config.yaml
d_model: 64
n_head: 4
n_kv_head: 4
activation: "tanh_gelu"
norm_place: "pre"
norm_eps: 1e-05
init_std_qkv: 0.0512
decay_fraction: 0.721
decay_shape: "linear"
final_lr_fraction: 0.05
dataset: "wikipedia_en"
Each number is 128 + 32 x the weight over the matrix's rms, rounded and kept within 0 to 255. Layers, rows and columns count from 0. Numbers have three digits each.

# down: layer 11 MLP down (transposed), 192x64, rms 0.121, rows 68-114, columns 0-63
# up: layer 11 MLP up, 192x64, rms 0.188, rows 69-114, columns 0-63
down68:158123177058131146172095107115139146118117176069109196156143152131138082157083125126117143105111120103101085072147137159149059155045126161131160133110113079142151111162195198206197103105092064
up69:067150098109088077157101137168118097131133127132101130086065144076118135093149172103138162129102116109165140155121130124126134128109094122103133117170154148097164063112129129153123137117199141
down69:157108149110136099126144141121167088099106111160125121113115096213116178105140149081087140123199138120081125094126129090135128123171144086136134145142123118114115153140177182124149093111088121
up70:135088146128154125202115131195163118152081088126133085098153130121143203101195163160190127089132107108097109168114104145134128092221140179147127136106193109150132086100141116160163164119096133
down70:111155075074087138100124079128096148158167154122136096141137182083121159098133108157139096127137126124061099086151179119146083179108191182089172097168110114102140166128144156154107114160136091
up71:102099098112129150117116110172187124126160137110073103135147130126131119151134192119146166164097144123117132113144141113189102158154140159117165056128176129149170138175137115119135086116065173
down71:130155175120094151114128171132142118099142145107115126113112098117090137185091145115148139158195110122123144103094191128150143112072131148038109173091093113102132128147128136092187098107148140
up72:143115132116154079133201149198165126108102106199155182152152106114161149098114147179118142067168170120160144113156132101156106190164157175157115092119170174172180130144149119138142126181139065
down72:114103172142105131135098099157098109160093101158141151113073120131096101164137122102154110210168107097173141115153132054130098141208100180132114132094144081114164089176079193100118149146135124
up73:168108151185129170187140135138119105165138142134123192126191170128137124130132094202123190133159158172163151158168178155067147202163156144086158156160178150135160098160156143133152119111117160
down73:153152141132150091103078125155122114075129137111134112169128129102141168108155149145153140138075127112088108130115116061137134137107138135122099165156119087150084165162117141125092113128209148
up74:118231208145112128142164138108151101099154180155115135151155140127194145150131135113108152150125152099104175134132145113150142163108094157122172182120155166116140144110110179079160148158145127
down74:138093077119197168130094134100166127118096089171149148125117123142142099138086111125106145143125091191123111113099135107162120127102142128105113120181134102137119092171127116209130149107159110
up75:124097070111079116182161140129110101105155123170144106130101107132092140137119139092117144153130075116001078114183105116164128129122143133120122138092132142125124147146134166114132145150083165
down75:136076151154072140088129103134132094120109154120142138086120141063143122200157128201133124116137098114209161146114133139108105101185169136129163100115111132113125102107161105115128115099127147
up76:128151162055122102100127167113134086086070148134176135127138135107131140163128140143144142124158197101100193146115103169148129122110134200123088084136127192143144083103141230114137158124182139
down76:135139137151101114132107117151064082138149149126095134130153093175145131152117161098178150170094047112126147167092122120153056165165114150143116148097169142109151136073093066137128192111177140
up77:126073143118131124157122125077141110116192130183140125153135161126195163107150161168094175198129129100120192150140083127129158162124124196113145127131125103132169120146192076067189125125153139
down77:112116160112120116100153144076107145138122112148146154118201134178085152139107130115172092099105132127115101104127149105125199123155067109145124082168131152124090094113183121162105108161147090
up78:113108143168076119133136103103152078158082118125091102168112136127102133103128158169165182092128098132074102079150138097066161139118131129160109121073185117148117148071124100093129160145065158
down78:091064132132123129111118154121142187152107104118123161117116119165140161157159145106171102144084097123138141110143141103126115159135142143117091117134097127034124126203136184176129070121145076
up79:130135167121122132152065119160129114099155097115105133147091143126160127110082207127053122152135112178159083178155119155078097089075172160114159098108079143164172130123122119152112158158126089
down79:180124136111119135118076125073175101094143140175101091121091163124078173095175129126138148095140188094100115162152110150187090179129125113114060117104127171163072134194154105119095157115154158
up80:179172132172172118136127172135167161151189185118148123124124137163160160108141133119128110151129144113189184144113133093184171074141143190084091147129129160115154221108145148165109127092129114
down80:095164111124151099168095135086102189111126165099135085181111153190122135159121152147151157140092092112113073024139151112149109113074099137149116143077148165136078171129148177146131168112100138
up81:123100173157255096172133179213177169141156160152153113088165132139167105127085193120139159179119120097204157175157139113130138182148136137060146115157066118152078150166112098156136108183112148
down81:117087141046040164062135126156108146170141178175119132093110087185111067135051211098137111104078045225203169142088210122144158141178169080139130097106145232132082201099112083171061099183100104
up82:091101099138067105094105123163141104155105109148066147113156128113116161089138103117074155097138121154080141154172096174045183109117138183123204096094131095135136093078112080170113117159147133
down82:144167156123095128105159170068105143202076155123125103127150121111137077077100147111103150153096097189138095085123193132080143178142116081152141183173154075080072107203156112150125140086144119
up83:164129137112177103124113193164157113163124139178182150126182140173115105129098109160149151148199085144149132152172068149122161142143120154060111166196152138139084083124152123146129148144159109
down83:119097175154134096161184152106119120122150116166148133123143123099122078104121101154146122114114129142118154160062114156132142124152119055154128121169045092099129134225129134125158118169093094
up84:146120190035165086154112053183143142132140129092111096151219113228153162114120110087148185142128106153143173164121119094199110119152107129105148081175092205154103145048120158165120175176095080
down84:225067130083161135103093098132131172127103153175115172130130096070130171066107093059092173178150164118060108136195134114194071129127187107119129111095111120157115182073152083088154184222132083
up85:165111117146130128190075047105129080098131131146129099175116119126128121106106156140151173166112057130084093125127044130099167126127100128092115102131172129177141084127104137161144062066124109
down85:162204139106132195071118127175194123125160190092127144100067069136127088147153141178132116190120148129161133145130152115087163070152122152121124105175098102075115094074174099145101121114072071
up86:109156143129181094168156140115100136163106068151181064138125150160178128158117119146120098200091101180114100159199142069131139108169198152149108078128163090112118135152114096143127164129129128
down86:143101173140108139052160153127107156134148158132156165174161152202083149140074104158088113108143156123103049138077169167089134155158139068087106067115118143141118111104160136097063123128187155
up87:171147134144106116115114102090174060160135105111131102159122085114143101147104108074111072147114197142090147133154160125134131169082101118102111090077073116188205075141142172098084083156102156
down87:128114128126213110121164087065138134145146125036144148140167093173107149126169092138114132110180176111094148131095123110096149103158118109093128078108131162084152132136119121147103157137119145
up88:146153179117129203135101142156140142131130132127060142126078137081175128122101125065139150117107184118091119186142128168170136161140136155096156107173137138113174092126166164088129170117160130
down88:127096076131179171050135148110145125141125109067094198104154129144146136140129117130127148188129150116196088113141117105179091096123166122154173107154116155130100198160080133142093109075126099
up89:126161149102119106155161078135131098080138128136115105126123072109195157147165190178192083154140169129118045130151099128097197130130161188077139114097094128167182118105163161149144097117101151
down89:144087110147125134211161151045092119128164163144091110104217065036145162093128145141167162108104182148107158148158151132146151101153151052093177110039115146170127153095082151139106156102127109
up90:115134131125111136097117138099146160136164102150141129210128172187121111108149143131170129163062124114149116148121162181143097139090181140086169093148152148094118114094126156157133110141078144
down90:113144041126160143175113092176095116147137139128134085070092141082138110125095149125111163132197161147119175058179105132074139143157067131155120182104147139154128159143135173079116097125178114
up91:103119145076147142119126082077119144143129070133132103098102140121152094135127098187129143148107115125160185088079107123068163159163208104153135120117085141087112141151153129154137045131146069
down91:182154102123128128166161140166133108138129141101128155133127102135071156094143154086105121125131085177098077163097129131179119116116092131125146183092165141145150121130157108080079186096074138
up92:095108126106069139156132122174198162109144139070134162119054179118141138117102134152087207135101095152125123170162146106110123133135169148107162118113163103068100130147093162143134131178120121
down92:121094089165106181095108174176101041100132126181135144103130121121116161113203189080113130088086091154122124156147140160113113126158073149161132087095117104207102143084131142168187196097098122
up93:106167107168159113141160104159110161095163180097147115165122085123200145202163114137135144134132119124155167111167098180131138137166120120137107094176150193126161145133184102134150110104177124
down93:149076103125099141126140088171074085157175090144122159114125139064150130088140200130134121104155133181107135105128128122132105129153134156150171100138135153134116117119101157091135133118142096
up94:112092121163189138195126170136168145114206127145117148130117104120204118142140114068136167182151146101143176137131073165166114137116069134076132163137137167065134157154172180128144144180194123
down94:074130143091169176093121153150111117143125140087100194122126139128104150091138130162171066145192141168128082121125154149144117079162101108109117093155146159117021108122115188151172072143138115
up95:140148114109123117102124094046136098151112045159106169166164152142111136092103106117135141086113151104089158144138136154099155169099129150096158109143090178098179125129138118112067126114106113
down95:178132106162153125095139191132100098112139164137100105139119143126073144171074131198132128154059102159105175124124088152108116099136143124146084132044131102132140128115111142098152097127141173
up96:024094172146184136138141079120141178135128147135088143117134105141150084087136085142132147125142132128136185123188168103129189135151036176103148104128095146050113110081111131128133113121094159
down96:189076131191095087181119182165135078149078090089171142121133129103132165116115125138129144173131158126133122151137113092172077151196206127117119155149139105090140109123050132107118101096095130
up97:165142138162169105129144118107155116173114130161120111146173120171168151113160144141164080101099067106072160137143061169133130125107142144112152121190142182144126091123095144182155088154193077
down97:121154172142141115144143108123148090076140168155140157134100114045123080156139097135164076171120212136141153087078125126152198113119120155083087128079077105132113095132101150169115152148128155
up98:126141121133121136146149129150087103075102087145108173163135159131161184164129152166142117081123155118137140152099149203152096210180098202118174055166141170145107158139176165115102148085155148
down98:100086145134106129081112164215137062143103112115166075107169143115140082145139158092077087105174101151101176124194145098124125159171180122233070169128100132080076106112087065152141163203112120
up99:140104188186123141128064168182123120141079098102126119177095147138185118174090111149099141099153124123103111115127103172124179191187097148112129148161197142133082156119121168107130136127138083
down99:086063134103087105191119103090125097074081142126125137075146173144173155070081109137099156117122162105142175152115161134078180148133181195125087119105106117144167165097124113174183177119142139
up100:082136110088142150118094151132122125131127082185078145102132121154130150090091155111161156097067104162121111118138150165072142135125141185066115160115221142065063129160087108129065121071127136
down100:101162065094155109123133141090087105138076175124205127148099111141081146182144129083177115067091112123185141109152086134131151124073121157114112075136109110185169120109174118152176163108150171
up101:095174156145116145097120159160157128092187180144162153178142120142158120123165122131129193107140140160124168087149151211073149170112135146137126142137144117152145105151176144151110168211098144
down101:195074095155114122121137140104155112145129139115148152077153172142135096129111103113120145129153163092147101098144112067166145155111140127154161135085128096087150167138171159085106142101104125
up102:129137192119123182148110125146156137169123141149167165145114177102134057128165152115154132159073165182157154135192172153155116134111125128121178117064147165087129146150137204144178125144100113
down102:096157094103096100163172128101165216103125157135140138074169114073139110159126178191147152091076128128067151150119103119099145085084107111165180178139062101159113156144138132146178138098091152
up103:166119164194164167149094131085149124115116157124088140150162123140129117135099148133088132240151156145164139199119107117086169150149128138185150161129146154101190157101158137096103162134155097
down103:173174089125179191112151093113149105070091118197124102163121089108090132141135147130121030100112118110096123134150096165128134152163120164137121140173097136132087103096104175094125192112159169
up104:159118109101149207122153071114182118109119158063106096152146137103103065116164143136099081106128167072200143189136113166130174147120146184158078146125146092193092126125222170152149136176146170
down104:140248192135101102066102119161100182214197101128138121087108120183183112087148144168137107101106161122057184083148103111115134110210086108126059092114130142077153177058141132054158146152127098
up105:143130163118122097097068118125100105126150135143111095199127065132162113108140106146129077080101121071098155137149095158104153142128107116096128166147111105119121132150150095098034088044078074
down105:122123140154172106140172143136097104136113126106160122064158161198051168114162102161172190096119115132175105154103156144114065136094149108060125085106128152164145172094056097164120116107145107
up106:194129168124170084202165118130091122153175128118108141164160109092148113131159115113145159181109190067154148153092170094137149128119114123127129084130095136133084143180134159101105096148096146
down106:086158181148103160108113145186100105162124158120129093129124158177078138088161115117094135134081156142139112178154143173096170102093083151068060119177121081129145133099130079103204129158152113
up107:112140182047178124161137191086170123167123079171132159121136150184201135124170239089175109100151200204156135150157161106192149144105128132129141112175112129095142144136160173159144143118114122
down107:121147118122190194137082217140189153149103145126134046129166108131084137078089153150114111122130162075156064190157144144117160159170060131140044155153095096081120171112084092142135091114133177
up108:138107090086162131138063115138132156087145131121083107087139109130160155133175137111101081169146088086122157164109078107161065136229138148139111083189117175070148090120121116143091074110164125
down108:098075154135136173080150158095144142203157080109098155103178143137085115180102170170126104074144155115234090141176136091101134114054177087107124125156128147135046123117098145092166078196126063
up109:157161124137158091118144126124126200140165135132159147059157140136083112122184165100131154123136125082134132198091078076132156138146136102141181120183153125161154175088092200134082124154085089
down109:102126083138176069126094141177106086120097070138116108180131074170180142155124073115121117152125138179084148119114170164122098153155156096125099158174146099148151093078118144119133138144142180
up110:132134152100111114150070134166097114113134164048118090091203144112153151126103142092145095127157163132140166195182127132107149192107123110099095151135043129114116138107110120177061117141141095
down110:160128100140131091084190096106117118161086088161151179048180190156123081117116134145112157168072140189131144149069110085114083187178170117104154111194140126143141113156085057122121121143110149
up111:142136156092165116110106175105099140162124075122171103134137121168149118158085149114194093113124113140130100139081136136120154176091162168143109135113176159089169126131148076144129179166140119
down111:155113074149166090177163074133098146050164126117115142132088100121161135103163134139119110116122144101143145124143087145128091126133094130118119138139122115175101127161158166143143153107131147
up112:076137105108155108173158117144156126127157109093174154105110138187145144158135120122128173139138111115124163128146173126111161133192161162184127187125093103190129133193163132127142093195134138
down112:090114106134154118108147177122150124157133169113106120107142133009103090152123172141162151108147137124141091132100130100120148101144146074112122112103175158129102193098064142177116170087142137
up113:102136116171107097105168154110158119120111194126127124108080137144087103114063123153062084171111185092073166157060138173114147170127130096145176117099115125157136126125155127166099121137187164
down113:153131162138156141099148159173166107136121163166135125133114095130060159082104083130128125145127156095119107099226071063184141134114118159081137127115112135132145131095110099163132128097157089
up114:134130126096215106105124062100106125078095149111096089049106127113179077151187152095133112162109155071114147084096126161110103128094109146100130155108126095177156130105183107149144092122166127
down114:129119123168057138096090156116104088183131197167128202124109113103118163147090125121148149108144095116144116165093156166188154165112173080120123111174106125148137113138104100082111094128074165